Part of a small language model's weights: width 128, exclusive self-attention.
Each number is 500 + 25 x the weight over its row's rms, rounded and kept within 0 to 999. Layers, rows and columns count from 0. Numbers have three digits each. The size before them is the row's rms in percent of the matrix's.

# layer 12 MLP up, 384x128, rms 0.141, rows 295-349, columns 0-127
089:569509532506524500491506501491513509506504506522473505515491493583488516452504490515474520495480452483500539498535540503471498504499451520500513522494506515525498480501519466478510481509465484486500530506485502490496445492486489461440466437529524462495487513493504490502483452542489446512513491503463506491509489515555515507504508480516523534501478460454478483474469490505456501502471
100:496510505483508532501458478482539497497515493492479474501500501542488508421473504502523474449525524550505480524456530517482464467530476504478487509530515539534497483480495489500481490455451486446533493474527492541475505523517508495489512441461455515494518512453512493509507546504472523536460491496494497498551497541509470486491507501465489500480502504507484559492493500509481496505513
104:482517500500516490518480492525526492494474462484489484526517516519460492489522471475490475535504535538484507490576494472521462520540523466480484502496461515516490509511471492458481493506504455487540460461514493448505502476493466566468495502509501530513455531469485497511490526493491465545471500514485557513540451497470503521512519510462494499526518515540484485520548525500483502498500
095:509494509514557473463492441499540552533488481519491511516481537539469496509487502519447498470507548494486513508480522474489494524512496477463522501489495526514476489481505545489489455507489485461520503482481517489460478477522490530478495523527515504529524534508514482459507475497457509489498485491508511494496530523479532505478479513508528464460484538491481453542538462475505463449552
106:487504500496527516520488450495528521539490424513495498532515506535487496488500498476467455473464480499463508480443553516530488521491513459493503455506480487545500515492494547495494535532536462493471519504509498479491514557520540504488487485489505507505552521477530446476495493490514541496532507521504524463526460525509519535487481477494489513459469483512515503513484537471514495503508
102:495513469474501516472500454531515543512441505476506472468497495507482524513541508526500534495507485532484478540512452493474513483493505500490500519502577501484533499517514542504505539498466491485527478480470466509480523499516505502536475506527540536527485490503528515488467508531499535527490421481462468474521503490497470497471503477524480492502482491473536539458479481479502495552471
112:479496499488525493500482457511489538476504484501491551517519506519496451479495500507479489461534562492475526484510494447473447528515532475474483517498534498520465513519516513477503550531476457523534504474467523508491479544462463496491499509506513513492537524501503490507506505496496521496474424524513500455514492527518509524492485501555521463468532484561508485478470504503520474517504
109:532502509512523493527488506484511494479452474463495527447472544527529498498500524497485493481536502534526523521473482485492477490510489560471484498524570515490475487514529535505493482518518492479500493487516500431472506496507485451496480446507491474524489516482524527550494494562493508501474492500518507507512516530483467487469475521432517450478475496472489451495484520511498474485484
102:508553538523483523502502506508538496523482487523531483467497481581493502494507485508457472496495513518512510500537491507468462476555440530496482500484495491497538475531464471491506457517480482508547531509477493534497431489519468508494516453520488461492500510504504504463504508476533517549459511487477516469503539503484485528518524540502516537474467501514517465494488501503495489515477
105:545509507483548473501481476485521495517502472474492515497528502497509529502502459505490466430514484471526493492506489510533487561563507482503499527501509502507530487512484560528512493517504489482489519476510483504513490491480481485455509501495528532472465529495480494545504487499451524523514461494477501501493524544531500481412471525511517459499462529548523475492517500493449504499504
105:494492506511532503512471498508510489485463508472463505490553483519511472491465487518490533479485504503490488510536504455509512473489492479500501463462502523540526483524490556506514509475466500470475479495518507506449530533508487480517509464486522494437538530484509501460510541532454518497505475535495515459501495525481484497508453519458518516521486487547560517559476535494521473539508
094:479515477495529511515489539511536541481493505532480484480512513478456512504493498499502486500490527523497531488483493483500528442477506485488481499564515488524469503488501525488444532462482483506495520508493491499504547531475481502455475467479484502442481518534510490564443532469478510530488504501523498496514494583494514525527492487496510498498510503492499530528474474466484470536561
102:508508500522488505493504481502516511462488499503543483519537515513456470492464513485510507488535484501493522522457518492483549554522520503550488560492550506456499513522481524518457495517536484456491528512560525486494499449500501522488491499524492540541473505518496487458488517530463519552514485486528530458542464499515509511490499466496493470489460499518482503497493475561485510495496
093:509475472519498488478485487501533520480479484509480510480502473537481459463470487499474465519537496513473452495527491509462510518483521476474449490477523507506495526513475486509519487517513476473535522513525479478483517550480531564483488516506502530567515539533457499513492498531496452511526523484508560494521512513523503538427537482526513504498481494533514472486529526485486516491483
103:497493461522521494442499525512508499544482526490493544526541502485501472516474483508504509494488498509491490506497463492519506476506475481521470489547556467500479483502509484492543488511471529524565514421518507495508474503537561492464468438500515506492474495452498492478476513499474475488503521513492489499504455485537520517497477529523473492503495470474495460488486505515517520478565
103:493494475489499539482503489447526514494493466459533496496498459498468532518481493517489506470502512504521474552542443515500510509563489483527480508500485479506520499528486473488522500478490483480528507490504493490538475552480500514526511475493499541484450535497493519499480552491520505525450489502460466504500489551494509502499503482494509477465486518471462455471499499552449475446529
102:527502497484511549466473502451492542480507509500495527493497548526503507480506480484509522496476510534538505476501506501505524504515536545521445516473505502497461514521483512474471521516530464478487559536511518529522487523511507527497450470508498486518478505494575513525498540510464511501508473471483536488536493507547488503502470515514482516492482496507516512574543470545508460479498
101:513511477505524548534456456480487538482529485499474481508484556509527533492434498526452525510530491520528469505499510467530486530548537474480457536488487544498495508492503525473464474535510427486506492500473540501498501499530488514468460480557491501471507523467526516484496480526466491518502492511527504484474489504507541499467493518502489496491522513535487470522511492505488478486491
101:519532483500517511466511502491508520495541509511454472482505527490455479508488522514461497489474513528537554493511508490502518511491496496488475423492517479536482509504520508503482509422508470493485518475530525444512492474482540457499472483483511505529471539524503505479490539502490500511454459514511500481504515506510547533493512525512562454496502466464478482507484510550480537486500
097:500496474527549505531511476473488504490458462504473531518501549482468494490486446544499465504488488491528519474510510509502508509513498526515427492474490487556486513525466466505448513539512495459514520496531500471473505509539492506482524490505533542497478513528486526499482485470508487515490491488491486534536472510494490529482485456527541467456441510535516475474526459501491522513515
097:494498515480513581510492498501511552489532493498471493461547503515526491509485493529498521481533494543508514522427523539526528470479499500483489544522466483539498482502499502512477518477529479443505511466540474527519515499475546498525488519498465481497501485489488487488501546497481476526549483468499507508490459527534480528478532478482493547492506460493530493505544467484494483502507
097:554515481512482495504455519461519527488491549500483483518507517496519512501469474516480531513543479530540475493478486469516521508470462533522492515499494495512513478511523500500491528500462459490496542442483513461478470474510487454477466464538472506478489518501556483535480517532514481535470494449486562512523506513527498528498515492481496473503458550543509469503503486495498505473497
097:528487498523497511490481483534506516488528494483506491508507499481469522484484509523481530475552497521508469492488467490509478468481494479502504497504516519494492492505493499513526503506529453525521554485472499483525488495489489505501551554501480485483525489462548467524455565526504454547454531548543469447502535547518478535481501471494500504494504481523483480500487514502431467531488
113:507532505470493568469476485515492510469508459459540474551479485510477505500494489477484502481534500498511475509522511473492466502493497514476493527518516533478518428524453538484479490528522520496502474461488507519505521533507469490464484487514503497532467546469554438499492476533475517522487516514480512503522497517535507492452458510479507450521480479469508487492458488496483518528485
102:484490462532552558500467480507492513530495518524470532521483477487522493497508522521502497521532508504473471493535457494507469439483468447504527471469526438514471450511469521512509490518541489496494481490470495477540510523535496494491507457518505495521512520511509486451484528480520492502468455474470492487466502517510508532514513454462508473494509504532492502523497537470494492544535
103:509470495484500520518500490541509500551489477490542550464525486518479467456496520496512443525533537501472498451508448483482505488525477486499501465479534486504450493532511493504480478485498505464513505494501479531469530524440558515478510462503485494500529535518475537450489474518492499511478475493486570513478489504505453527517497543524491497507515503492526464491495512497502475508522
091:452481482498523488530470505537487509476490474517507486457488503506499479500496498536451531483472508498507513554513534502532498487482496501492460512485496486502508448514539471482448532510491507542524527479503486489511463511528474497508482550524453480501507466467510452456446511488535465504487477493479486480466498500477489525558531476526547459478500504531491538518475511488486535488500
097:492490496454504533494438454494493547436478489499514471512499488492442471532507440488479477484473491510533518501521465484479504498515450499496477488497480505513513522499499504516507481507468491490523494468481507482519500534524473493475515489508472495488509551498502520525476499479510510515477450488510477537542516493519490557489472549558509485523496519486495567464506519515508520449488
102:485473486467534520496504517501509516521493516491504510523541482507513437520484448505469486488487519508469511525473512487541465472484471484506478478525563505498496536509510472490474512504524482502456510459514504474525500509540475469497456470547488468509498521484502486494449507469546494510523492491508497501522487493496504521498483486520436450519483539554510502545487542531507496561508
093:512540510522487498503514464466527494500500490490520506513474502541510491492512495501531427486493546527487555526544480518437509512530494481477506510483513468537463483537550463476474466479505505481495534510508542526488529558478519548491495499527495485481527529506509544490491497547497468534486492477519492496544491488491490550530499497503524471481513491499499512517498544485494514547482
109:468472478483508501505503483457488531495524463491531520531563512543513504485459510530509496490555523528491507512496491468492495484468431522485468481496537524511473492511508502513498497483497486512516509496491495446473480493586497521534499501464501446494531506485566480464505490499461486509489482491510528520516496511488491496501470519538528439484526483493517506488509527498479516459529
102:469504480490504518497498422509501529470519504497519471472483528522484489490505476512489506485532469533511495515522507484507518552486546455529458465530479488533500494502485501519529526505464500456529558460509513440525455498511487524522472518502501544534492488497553520513495514521520477482464454452528534504469496515514547516481517505511491499484466495501531483501516500526501460496486
095:520488510479503498512468519478480504515501491423505493543510504485510554472470539499471559525573498486467508536529478465510523490517480486520495505536532503517519493499503520490485494500478481453491512507452517501509481487544540473515488519530511526553521499446545492491454513518482488489508512468523521478469520495540494487491491493476448501500528481497465534478501518504492502497546
100:500472472456506496529481520487520501516552461524504489530521590494522498448447482544482466480478507497501510519498499489544522506535523511515468505495506488547545506498502510488512491493534488482522516460505454474471519555501505530523503491498526517492501511494493526482492515526511529481481491484522498495547515543499495509449511491449552459501487507508462462512494486509494507510536
108:527525493536517521505519446529496528513456454497532511523524498521505502481503497506498502494493506523485493456517486453494438511528463485503457514464520510532481491497538485451498467511481490491521501504524457528492505477530546499457523516536516438516505494487481503471524510465504484525495526491523549484518500521548541547520499500501521523493513499479522450512534533528481469528500
095:494473485482538470515494518492549472500543488474474476511585543499533487471505468509504529519504519500529507579497489527539488527510501504474524494480474487521541453521494482459480497486483489472506513478556511487454504474479491507505505521485508486487520491508542470488495483490535450509466476461449538520484499537526481492489475508492501514450524478512512493479508520507510506480500
092:518440470461531532447433529471512524474515476492481502450506473489515517489517505498499540496485504564494487470513517538517472512493543509463507498512515486519526495522454480520519511498510485488489539498499510496486517481511484526491503527546520516509523534499490523499473519496523496533522476498470441527500498583496463505487500507488503511487487457489480552481476528495500485493468
104:461499504504494520491459506491500493479458493478487501500538513517544507482501486480469461505472484522454478502507506431493460526549483510523509499530532531514477489535544512517481481523467519455518492516509500467454483511519498498477515534527481562498477506481514500498509453495505494518509470528468519461447516495488507534472497510498505434479471483491522482483499502478443489546519
092:534532491504512532473469508501507559508544473486477494542487518506447498502481494508491543501500518516483516508483440462517493488512511507484477507491521466481470501483490505480468483461487487493456497495487497521505478491492519518490455500553506496468500493456505516490488492525495511574467474462548481503547520543540505504513491469541474488479495470538466461475504457468490495471528
099:504545495531515498536503514527511507478500478481492505510545477498544486533509525486500505508554473480478521558506464496516473512526500501476531475510530488448479470532515494474475399533511459543498452503481481459514512514509531477491539486487503498533525514508531514490472489504505491529520493483475506462474503508499480487457478472546530490476452513497501483474512482480502483490502
100:473498489481498462468463504484534483477489482487525515509552542486484526518488474517485469489488489501464479513527479534494486480541478501509495539509508543497499534501501511502496505473519515451559536484506468473501523512484506513491521509485497503479485539476488482501461523516534417502479529474484487491498488539538473504465585498505469443468482530502511527527484486510505532509502
113:508543470543499487500480488491521486484504528474533497496497499495482502511470506533499498463561513502456462509491500459540507467482471516497490489490528489510475522527498507519488507479470485512481512501525504499448478543511565501498465471503505484466527527449533506521499548517465474507472489450457523484520500524459489512500486545569514453509490512476503480524497497530459500534506
101:496507513487520502456509495533534512505479502491484548501507480531476492523511522520485514502493511490495477489548470520486490485491504520520504513509499475505464496527502523448493526506486494519567539532489504509507504555553492486459474456551507540490479495526536478511507485487458472524506487518520508502463460493499519580479487497496464535545531481552473464489497495502483444506497
097:473529503506492493504479496488499500468507527492485493486487478520548500484453483489442511499486462509463571533539496489488466485522484475501479443503499507516495485552489501522467537492531509512521529473534529470518469483483455525481450480505481510487493490450510512555470487551534483501521474479483492496510473461507499517507487470515503512507496468496501476539449511455501516518461
106:517517501501519502479496484490514492525461464517543520465494508485514522436484500553497455495502529492486487504464467497508489501506489518454471511535492519488473498524570516519485493474521465489517536430502500485468523499505466480522495531505546513525481495487516562476453517517498497521505466519523495520480512546502481551507504533500451493492471478503488504546527528533486525509500
098:492508493471521571486482534478506528467510494523517530492493533515485461497511521523481515481480452542512469513487487490474507531525519504524469541504507517511535491498527519464498502508517449518495495459552494438451513547514492518488486490492515509538494508496490480485478507536511501518495453462448513485495520507532479507497532476508534472470538443536528500446519494502482498489491
093:529513504488528492515469483492514501520527478496506468537500477540502486478510425520474533439514564505486468515492527531502469504521466505492476513525514498521507511519494488442493542491487473499536493472523505492458480523496504527520485469505487473474535476492516479528488514464562528509500488464486464470478497468524520493505486517488438514468536526527505526539484513487494490532527
093:516504462488522501485479455490524572465503484502491481482489519527496504493474443505466514473494497486524517514508490498491501496472539524490475461494511509503518512507493471467446499506520524500509524499476535439487459497513505509446497506515487509521506498524513537514513512508509489490460496472530535502519508562524544525489535519547476512534464522565529480528516447520472504497526
095:529503494485520473481501480485519523547505509516513504497485546533473467506462533516475520454466483510506473509481481500506496511501522445473495506476527537506474415507502552503465457502464422512461487472500532499532478474526477505476528517503484486463485499507528506556508531503458489518552490480488527504511541506504494492475488490528510478503520503528508473504503479522505505491535
106:514507502494545512478462517498547490472467516484455476513506487491527496489452519550498503461545494476518537521486440489493541485482463484479489514458519501482554464503535546507498532526457483506474495498480517442512500480544467474520531486536519478516501524491502509522478527492522495554491473516518517524499509505499515524474458517503513526476505519538548471513519505485522493514509
098:489521480500474487481480501484508534525497487515485466540547533533492529497474477509468518513552558530513508507527511510485487462484471449445501549495509443518522483520493498478499526515511520491547554514493488478529484456472508537492510498512484520508520494460485509502498519528528459508498505444516466472556478499466510510504522502491491471462501499501445511501487482470522497485528
117:502512495520520505465446462513499493461519507442491512475506543503528518533537477519463501515525490549476532528511478480522495479512482464506477455512516539491476512518500536532547499512490491478496477516538515488517530527488536490516501460495510510528500524500549501469457515471555519499504506495488509524501459560453489544484551523521505504483480468488494525485487465495503464507503
102:444510490463531539482503491528522504521551512503545486499529452555472504459497488489461462497502498511498459506468514505503431491509498459462481466523499499532517474525474477488497484519507498520523490492549527518504492536496524503499530479509458501499522540515495505510485516521538450517487512495476491486501480477510506551505543532485556505505448478477515495523502533463500488515478
096:465526468478524553547495526475505506540525436510467514525508513487484532485510491483515542520513537563474490540509480502486505466527481509512473483499487508532520463496468477503476455460506473488473508523543471527492486472512473541487502541471507515490480515479503504476485538495476457523505520478506483506529492570503514506483477518504487486498532473479476549517489528492485517477529
098:440504508502484534507433505464476538530431478514522502498513500475506487501490468501489508478497544465498502478486492488479465479504474518513476494516503450508510479514529519523457491529440492475483503510492464487520504499547503470527511499483533514513536519496499472484486462481508494518467482511465514514528517507475442530425544499489505486487509489512482540488492512474502462467530
# layer 12 MLP down (transposed), 384x128, rms 0.141, rows 295-348, columns 0-127
082:458474474553464467508497509455506507493497535477501505459461494466498469486463495454560515523493501468453521508521494519527534511485495484539516474466504476542487537488503486504516512520476517504483475482526498538540517492485488472522499531508503572540448514472510501489517525466507541547478538512521472499501512526526500489503488503480484484525488501506507497524505533535472489471539
114:501488540523512473487501500496523492435492525487521565495522471527492525474496476477474478460495480546483502478483485491512476501508514516548513500513568493491512505567483468511523508525481505520512498455473487518488549545529506465489542457511482527503495478492525565486466486507507513496516499537493536500520512515492489479458504530500513515506452500533514486498508478445499521532509
108:492490488550534481521543510494517520506522507495569499508522517502507484487491547499507545481511521486491512523515504461522437493457480517507507497476472506474504478548520521482505475455504537513507466504491520483502536539464494518493519496455517546465491529529532492472506502454484514524514484517514495506537461503505483491516524494470506502499483509531500558510459495581517538482498
086:494544515489506464519507516505634494456518483479478502492508479497521501485534502472500469503478490528526508511486510501537505507495505475481495496507516500518505482344488519488518500475485513509506506492495460507488505498503522536504492528500476489499502549533486495485506492518521495503499489485491507501498479557520507510502505498502486514491523524503508503507511483489478502493504
110:499508526523484524512569541512604494466513534487492527502524437496467544497557539508501463510483488490532500490485545542492477459498534480519499498464483520471520499419472491476519525501516511488506493485482488505491496514500509505482505510521505505492542504506545479461516518498485506517499500558510476504494518488490497486509471536497485517483473507502461502510513501519521495500512
101:496501531512491486450506461471493508560540512510526482478453517524475471507485549509531529522475483460461488494521491490516479475510483533511452542484524440510497530514506487502499510537482522524484493494474505533489485478504510508469507493492472505482538486565490502469561531518501497490511485509461486517470482494544487530533546526515542485527535515487527503480509490534483479479519
129:510501475455518527550466512503429497520503461480484517515512487520509507490492523502470491548502508471532498499488475483430478486501518516487504521512491474459460488600544526507481518500476492504493503491447458512522475476486503482494527462504493525534469531487487543486519489445502508466492469511482520474484483481517500516543480477517520513526483508506497475485493478512510517523494
103:520507471451498521473454513502496411493519479496462488459452531478518549500500445502510507542516497491552464454503495531506501506487506496504498541457482509482514485510496528509484546477497509518510509492544472513508473526534488519519485516515498510504502494491492479569495499512507493499492508463561498503484510509465487495492459482536504512542513481543529465491504508474525532510479
090:521442446471536521494514467482469521502476479471448517505555529488484506509468540488475512518516483461502487495473537461467486489480490522496522473496471481522461540477488498490496504494507483483534529501489494550480505499532480496480499502492510464487487449498483525504547480452534547495514558522525459511469464526470480496512484501508499509535503512487485517555524519500514510498476
104:490515456501472509512498505546477514483455495493506463513519468494487476502544527514495503531475496508454505489564425509493518473483488475474506509531496490501477483461514476495480461460498503489512512486446497499501487552482521501497463499554545536499491465515498508518546537528515486495486483484460500519496459516508490462512555492518533499526524506463542475505501510542484504530482
113:505517501526496500466518507505483536502537510506517477494510540540476512517429509511547491485509474464525499562467484491533473495508470512507498565478481508501501507518507476488472526481509540461543513504493472468491466461464524503493540469540528521510488464501505523510500532531487496456481534472502459510494538489466494508501526498545453529522497502531496488476519482524496515487454
094:529493471478485511504518551521499486511498522476504542527524484481518469482485482493530481496510489494504454474496495538473480487529542511510528535461484536483504517415479518486486499498463552494534463482459506507535469517482481513489486490489490510545460454506478533485546448484510509515507514496485502494497542503493474501502488494518470493510532433498490466499543483492520526479457
104:480512502497480529547511455511496488502483522510505487543485517455520504505564515531510489478488523528492479520532471539480530512467513487533519556494498531514510548552486523555493490507524461499454446480506504485509472514502519512506503509501540440515507487501515486537469467500489470474483533475529521505489462530485515500519494506451506488514524468484494497525522541529486453493498
095:462557496536471498467529553459542500538484496485474496495529482490525459499499480465521494505499493515475493533509492523448464504456470438492512514536514500492492483486488450518475495485486490521455539532515507520515498529462469480492490477496520512497513530553532484497463475500469521502511488466519525487481495495491528522498517477473516472507518504534497522528461508490531461531549
098:519457492506496499513514485466514515560466514519501575494510444515466509489559523488529481486483444508495509551481447515486500472504521549503504486482513482504487512512511457484481519495438524473507489513493487499468549503524512505478486530518514512504508485520528552482496503513484533502503517512461499517437466499504488467508505490501476472514513528537499459504476522516503504498447
107:495450528517492498496525478502541515513539540499514489523512500517469520499502486502486439516468512473502490493460534489503482505479465483439503510487537522523478482461542494443487529531491505476496525476486505482468494519518522503460473525514467451452489462461496534475496515539520493540475520489487502495496533483526523482492494464516500530501481538431503491479520487474489499475456
106:469524490510530481494510512527474463511506537517475516498483502502548509488496512508504493476517476487499449469472501534502522509502514552499508463486542472486480558619483498508477516519499551510488470469468506494491526498520473509498506460527479506513492497518510540476508520469471463526512480529507520464534474515518501475479440501528496529499504499506504490469488507466533492526509
097:483514521512506502500520493495517549473490513472505475520460494495526506483523514507542489472534489490520533485523532531536494506492527512520492477522471526503506506393495474454476475532478516505488512484504523522505506516546513483501518510502531474520548513545529487507576492504494488459461520479455482516444543512527525488467503507515515534527502500508524498504497492517506487465528
097:497442523532484517459492517514466522500473523529496477533526482527483514553528537509500512506545462455484559485496494515494504513532536543531511542510501492496485490483482490507536493505463535457490470540525506496535525487527488498469509501535484500506492517472490459452517516507494471484489455516465512523496498498484551528477502516461462516519507503475520510520557506502458494497528
106:484497567542530506484482514522482471477539479510492553468505511562485531498493500505535478458507516487528463520534474503530519502505504533471533452501499534487463472538477506510511487502511493483496461505479508470520532515484520508503519498533491502441527504470534502466486505506511476460497462527484500490537520516507495501489563521465462549496501506522511504480475485454516530498527
097:529508523506488493518481520492509495465483493473503533555503490521480534503500522450486489545484549482505532473508480522518456508533526506500532535481529536481507496511514508511515526513532520521499477523457479457506536503527475500459464501506508510504499494543545499505459436521496558485484507460512536501480548488495494509514488539501487504496451507514462476431505505474493505534505
093:469518437525516503479497483484533497471554501498492494505491521525496486467498544519472531498478487481527549509536508511510501492494485522496484544470462551456498502530508465468505519529520478493514477499516488523489437506438494503463526486516507536513511491506484509540513497481513454497479504446464497513468502525531503485528442517497433485528493470503498522513470503514509503520472
085:498527511473512505467484508522447506459494489510514533474482504492486513479481504498495485467469474536531522511447513505481480499450485514465529492461490475433524477453491470500508494507493509495529519530453499516529483532519470451504539472521484479513514522483471522517452491518489491459525537474525449472492512503500491512507479539507483492510517483510504475545549484502447513541525
135:515526503476535508484488545519467484479468493523465491536475519513520520507508516489524503523495499525462463496491536490506537504475540433468546472549509533484501442526497478484499471509493532475484471469541529497479510509491532463538517511506509529526499504479526553496501482467464514501496497528464479495501523508527540499480464498506534547508545524482511503504484460516475479458493
093:547524526500475546501489542503430474497488489507523489484539516486510478504473471492498477475494550476493519510505529507485501530502483505507466453491496540486502554464518502521490477548440476467478447497541509497482516511527482497486515534496452491481504508474507539506487473509498523485470482514524535507477538490462508512501532497517481483489481505468501511523532491473569516453497
101:504515451495496492460516489454542542455469485512511477543507497507504505538509505487497496500504476516500538496472529473515535473487525471514466543540455494481518488489477442504478506525506501497465521497481514541462471484500485506507467492492536507496518468522458526526524483484506496479515528495487521518558483541483512546517472485432454538479486486478506500488498519451507489482484
076:489510529519538487517491528507379512518505543480500514512504480478547526525535531492520497448473467486512499484480543503520492543503499505477497487511483499532513473483482509527509518471535470549474488489484488520509518522499486513534527484467511499468482451526482523510482505486554499510503493516501486504468467536533488485522557478524506534499496503506466511468494519517514513488531
090:502499510509477484538493504497428471549556505499513498492542502501497535491501474498489509503480531505461501474500519489469523506490469490516525509484471498470469524385498517541496503515495494510493544514465525492495471485447496523523543514515519506469495451508490495469487449496475496513517471510497524523495523482457502461516505464471479493561511489520495504511507486485492510497522
112:473506502511494468507492508531520505519467571464508469489475514521440522505537494535489476478469473505504494501508544518469512483487516471504472524486505547514497490512478493486548516497488527542479527469506542515464488511503534489523531497501526494459524563507460512526474518499491477558504494497468480502519525477496503527455501484446493515509520492526525520536487532482505534455532
089:505486460466528510527508481488527502437465469513495486497525442518532516491461502482522449499483471487471457462490466491538508502509454505535512472491459471540524475507490475484506451506502488466478477474464490519499443481507491473510497520510513549498512499537483505531497492468525500497482472482469544508532503490522470461540510518532512543514488534485469513501534516482518506503502
108:474504491517521462495504473544441538497514494510482478524515530535474507515509515468512513524493488493497487520492479498466496512523512482524501497478503515473459506513457520482522453492491514501520469472440510535485520538496549518475522488530465514511466528487515494550590475486495509471488490481487519511511546461494526483515529492538499472525551525497530466517503459512492503485471
104:469481515510509529515533526503522488494514475525493573537509460515499510508509501503536529482494509509477486521477457532460505528516498510499541479483524490495465537447542542498496455494519569484511490501513512488436511492506470500511484548506488527472516485452512500479504435525494470506477474511480472488529502512528475486519464488479506507487541537480489507517536478510509484458500
084:507475504502503534496506505492392506457488502508504506487509480495477516533494484517485518512462481510510455491544520517506504545480529519509496497497502509518545505399479454503502504486502507508515503510501527476505491519492485557517492528496534475497475450533522505513518512525527472471544502483515484490480497503459489515503537511478519447501454511482467521545495504481504524507503
101:504494488546531484493499513501517484500489509457518476505455488575494501500478506483476521536457504533522489522498513493454499504489445492498538494504536461491528513511489505481481444503523508519543489496493486503531494481507541526555479432473491521486503449483523517473509506505488519471496511561479481487545519467496534515508488498498475518512510543484537463493532500465489488463479
103:487494448509486534504477492501468525479490448515504530510527541514530502495486498497523489526483473489504476513504539481502485484479462488499487503462461455554480508379521489501484498559503486521513497501502522498512470486549491506502492497505520466501497486493478546472567495456508527474494541503495526470493517522466483500513513519492482490505533529491525492516531521511506486506492
103:486521465501496511503546504499418516522480492530492512492497517541543538567453512487484526502517490551487527497506501494526494507549503526508494461531494499492492511550536546506490484550500509504492493521509500507484540517493493483511569493479492514523495478502493510469503488495475511465485450475473500551499515484472507472529509438505489535528504520496527460498523501539520492501501
091:467486492490493467555546527483482465522525473460507485544536527523471483491413488532499517492490492518473480506462486454492526534500468518522468503474533499490499491511429523513534490526485525494489457488490530518521506479502519507533523493497450477518510496492523479518494492491503487509459514471496526494505545460503533492517507506471470486498527513512478462462508451491506478502530
093:490465497520504472490463513506367500502505523487516498474520462505467513451487500503514520492491534528471537535452547505510504519482500515474504510505537512465494522544494500509514508496494499511493471504534520499503525520467557475498493507520488500474518462513505470508470461464460547487480516513486492516463509429517488504513496503497510492491506506482486482471484506497512466497494
095:481513495507474453488497493475530493497455561501489518492488497518542502501533472480497458474448489475536507515520567534459486495465514458509528489491494497516518474573551508482504518496492495507494483497481550502515495483521499478518506504510513554482522517561498509495498528499541462504517506533505457470493486478494499503481496508471495452485482508459523530526467527496502491546505
096:522497475495529547496502506488443503548486459535462516475501507516475536477495464475499522508530506536499511461492460473483483515489525501481536453471501489501451493491521540475527479516497491532484484506506491452487510548512486494517459504495517489474481482511542508474510490536524493485533524510505478499490507545457500507509496548481486512493489447522443430513475506527471513533495
106:532507494492478512515538505555536499502503547512494528515535499472484502490496484427496492474490525529508496508500527459548470483501481472483537499515494518501507523517543545457493476527492497475519463502483469515504521500538534483471501499484463494453502492481543442496471469468491476482486499464538518530515504551525513528494466511517517562474493502503488500549518473485504526511500
114:531511505474478524499470512531532471542511472546480529471524514497479533480472524503515526497480484483495476534498529510486510469541467501548480512510506479479505527558545545525515440492513540499481473471466484490512526528501515540525510520503533467507519498479509522482453536514499487496479539511495485481525542499556515472469506501504528510537493480472485528480528496481501461467476
110:507484491520445447485510491507547473504489495488503480492462525502515499506482521531522486523510509524495517505486476534470439463536486541473496497504487532476499513520515471495506505494523552526497508515566515466529486509524489478470499477475487534517515526498527497481490480550501461524492529534470497505477500522455456525513535487525505452461542523510510474508497500535513484443463
089:487521522522532488470509484493435489457510452457461472492516514531541527492528472483507511500527505557490459472475531485495461506486500471492519507509445483531500474472516528537510489479479512477487465527498483513532544493576502479545480466488489491511475495523495493505526551490538508506493536493519497507475536509524503508511473474475510517503508501478478497492542497489511480461540
127:505518482487482488467509455492534472519519524484496484514474548539499538523532507526493509466494518514573547514486517528539504479540523555495482470486453495486529491581487493534496496490501480535482478498491489524503502517508520503501515494537439511505500526517544479543517509497478502511474493506490456527494482508487527510513489513478496551489453479499475483467468523505534508490480
107:480528512501489514498515527528544490448472489498503520492476512486514492491505531528480564502559479467514476476542455471478522505491497499506463499487482491480483486557498494464545469489498512484503512512452511503532503512488495515510469486465524482526516487474512518532462473496472482517448537472482478550496511475521529496465481476524498481469539519509442491514478488506504488470438
098:482478505509518500490534540541545475492501546452493486521476536533489514494504502545445551507502479494509463505539530476503487520517545518477455500477481496516504507560501524512482504494503498489494505516542503510507486485498489484501550509508515469527536528521469487496492494489502519500485597479475500497542528492482539544488482496526543483512520510489507556505480498481531501478518
093:490520522551443483482497525545550502489527460468456531491499523496459499524522474502508475501525462505509517488463497562488488504506505460482517516480482538520506524454508520492465488539494464513504470497415479459531509514534483495466470487493483518525501519549511508491512487521472504493519486497474528479477533522507495479518468467465484492489535514511533484520489515488505475494524
091:544525524481476492528510536495551524458514446466463539510475510498513521499548519515485444513487528519502524493504489544516486527478507458484508521476528498508521493440499521484515495480525528533525541503453491507460509494464513492448516544518491482494515501500523518500489440535505510478470516476482514534497527467497488491507511525494512505512502526491498475467516514520434459493503
103:494515517488500485456470535482488499511490499504491500512494533483487520511473480469540491510466484513529496486527550529534501472530479504449484496481482529501512462433505515514461449517451496466518504502492488493544523502450484536549494487502525524504487483513533549503505507520508495482500534504512489516521531497521514537510448485499488517506522457499470470481484442463451536506459
103:503520515469514480534521486474535474516490486522492473493490514478511433470555501484520449551497495496496517519554498526505490489525488506469468513484507499457536546511506524466502469477548529484477469481511505449563510499502512470480460513484531477525493462500484485510497517508490490520529518528462516476496510479490526530483520443501513477456509502483467525477497524504540503493462
128:497460549506471510503476509498462463509491518452484559494457525488524515536482467472512463537507450520499467522506507508524527494499468522517464497516490496523470517512463469535522496495473525540500474535475506501512503473520533506513465459496503455493518502532528500460501488497508479497496479483514500495495459475478478479544480486450513493519505525576501510490485451468511500493463
105:494532449526491567519499508490468500483498488520507455533491514581501515464531534478537447504494497520512489513524467487513493504497490450490514476481514516484489489474519468501449454521479504528542472493464528484504491528541546502496515501529492505511506484475515486493493503518502517502508499498505527537501565541495500503498472494496473484460529512464457491503513473499459471454494
084:467489516511504524517510517480432529508494487547540470471503484495544468468448524520517456506513483495506485459488485482473502505499505527484504459476494481436478446490503510480521506506498497483451509474472544472493482497535496452479487481528488465478513505533537536540507510501484481467538498531496552483477514464467504502494469505511516506491494524487480517495541474482500540534503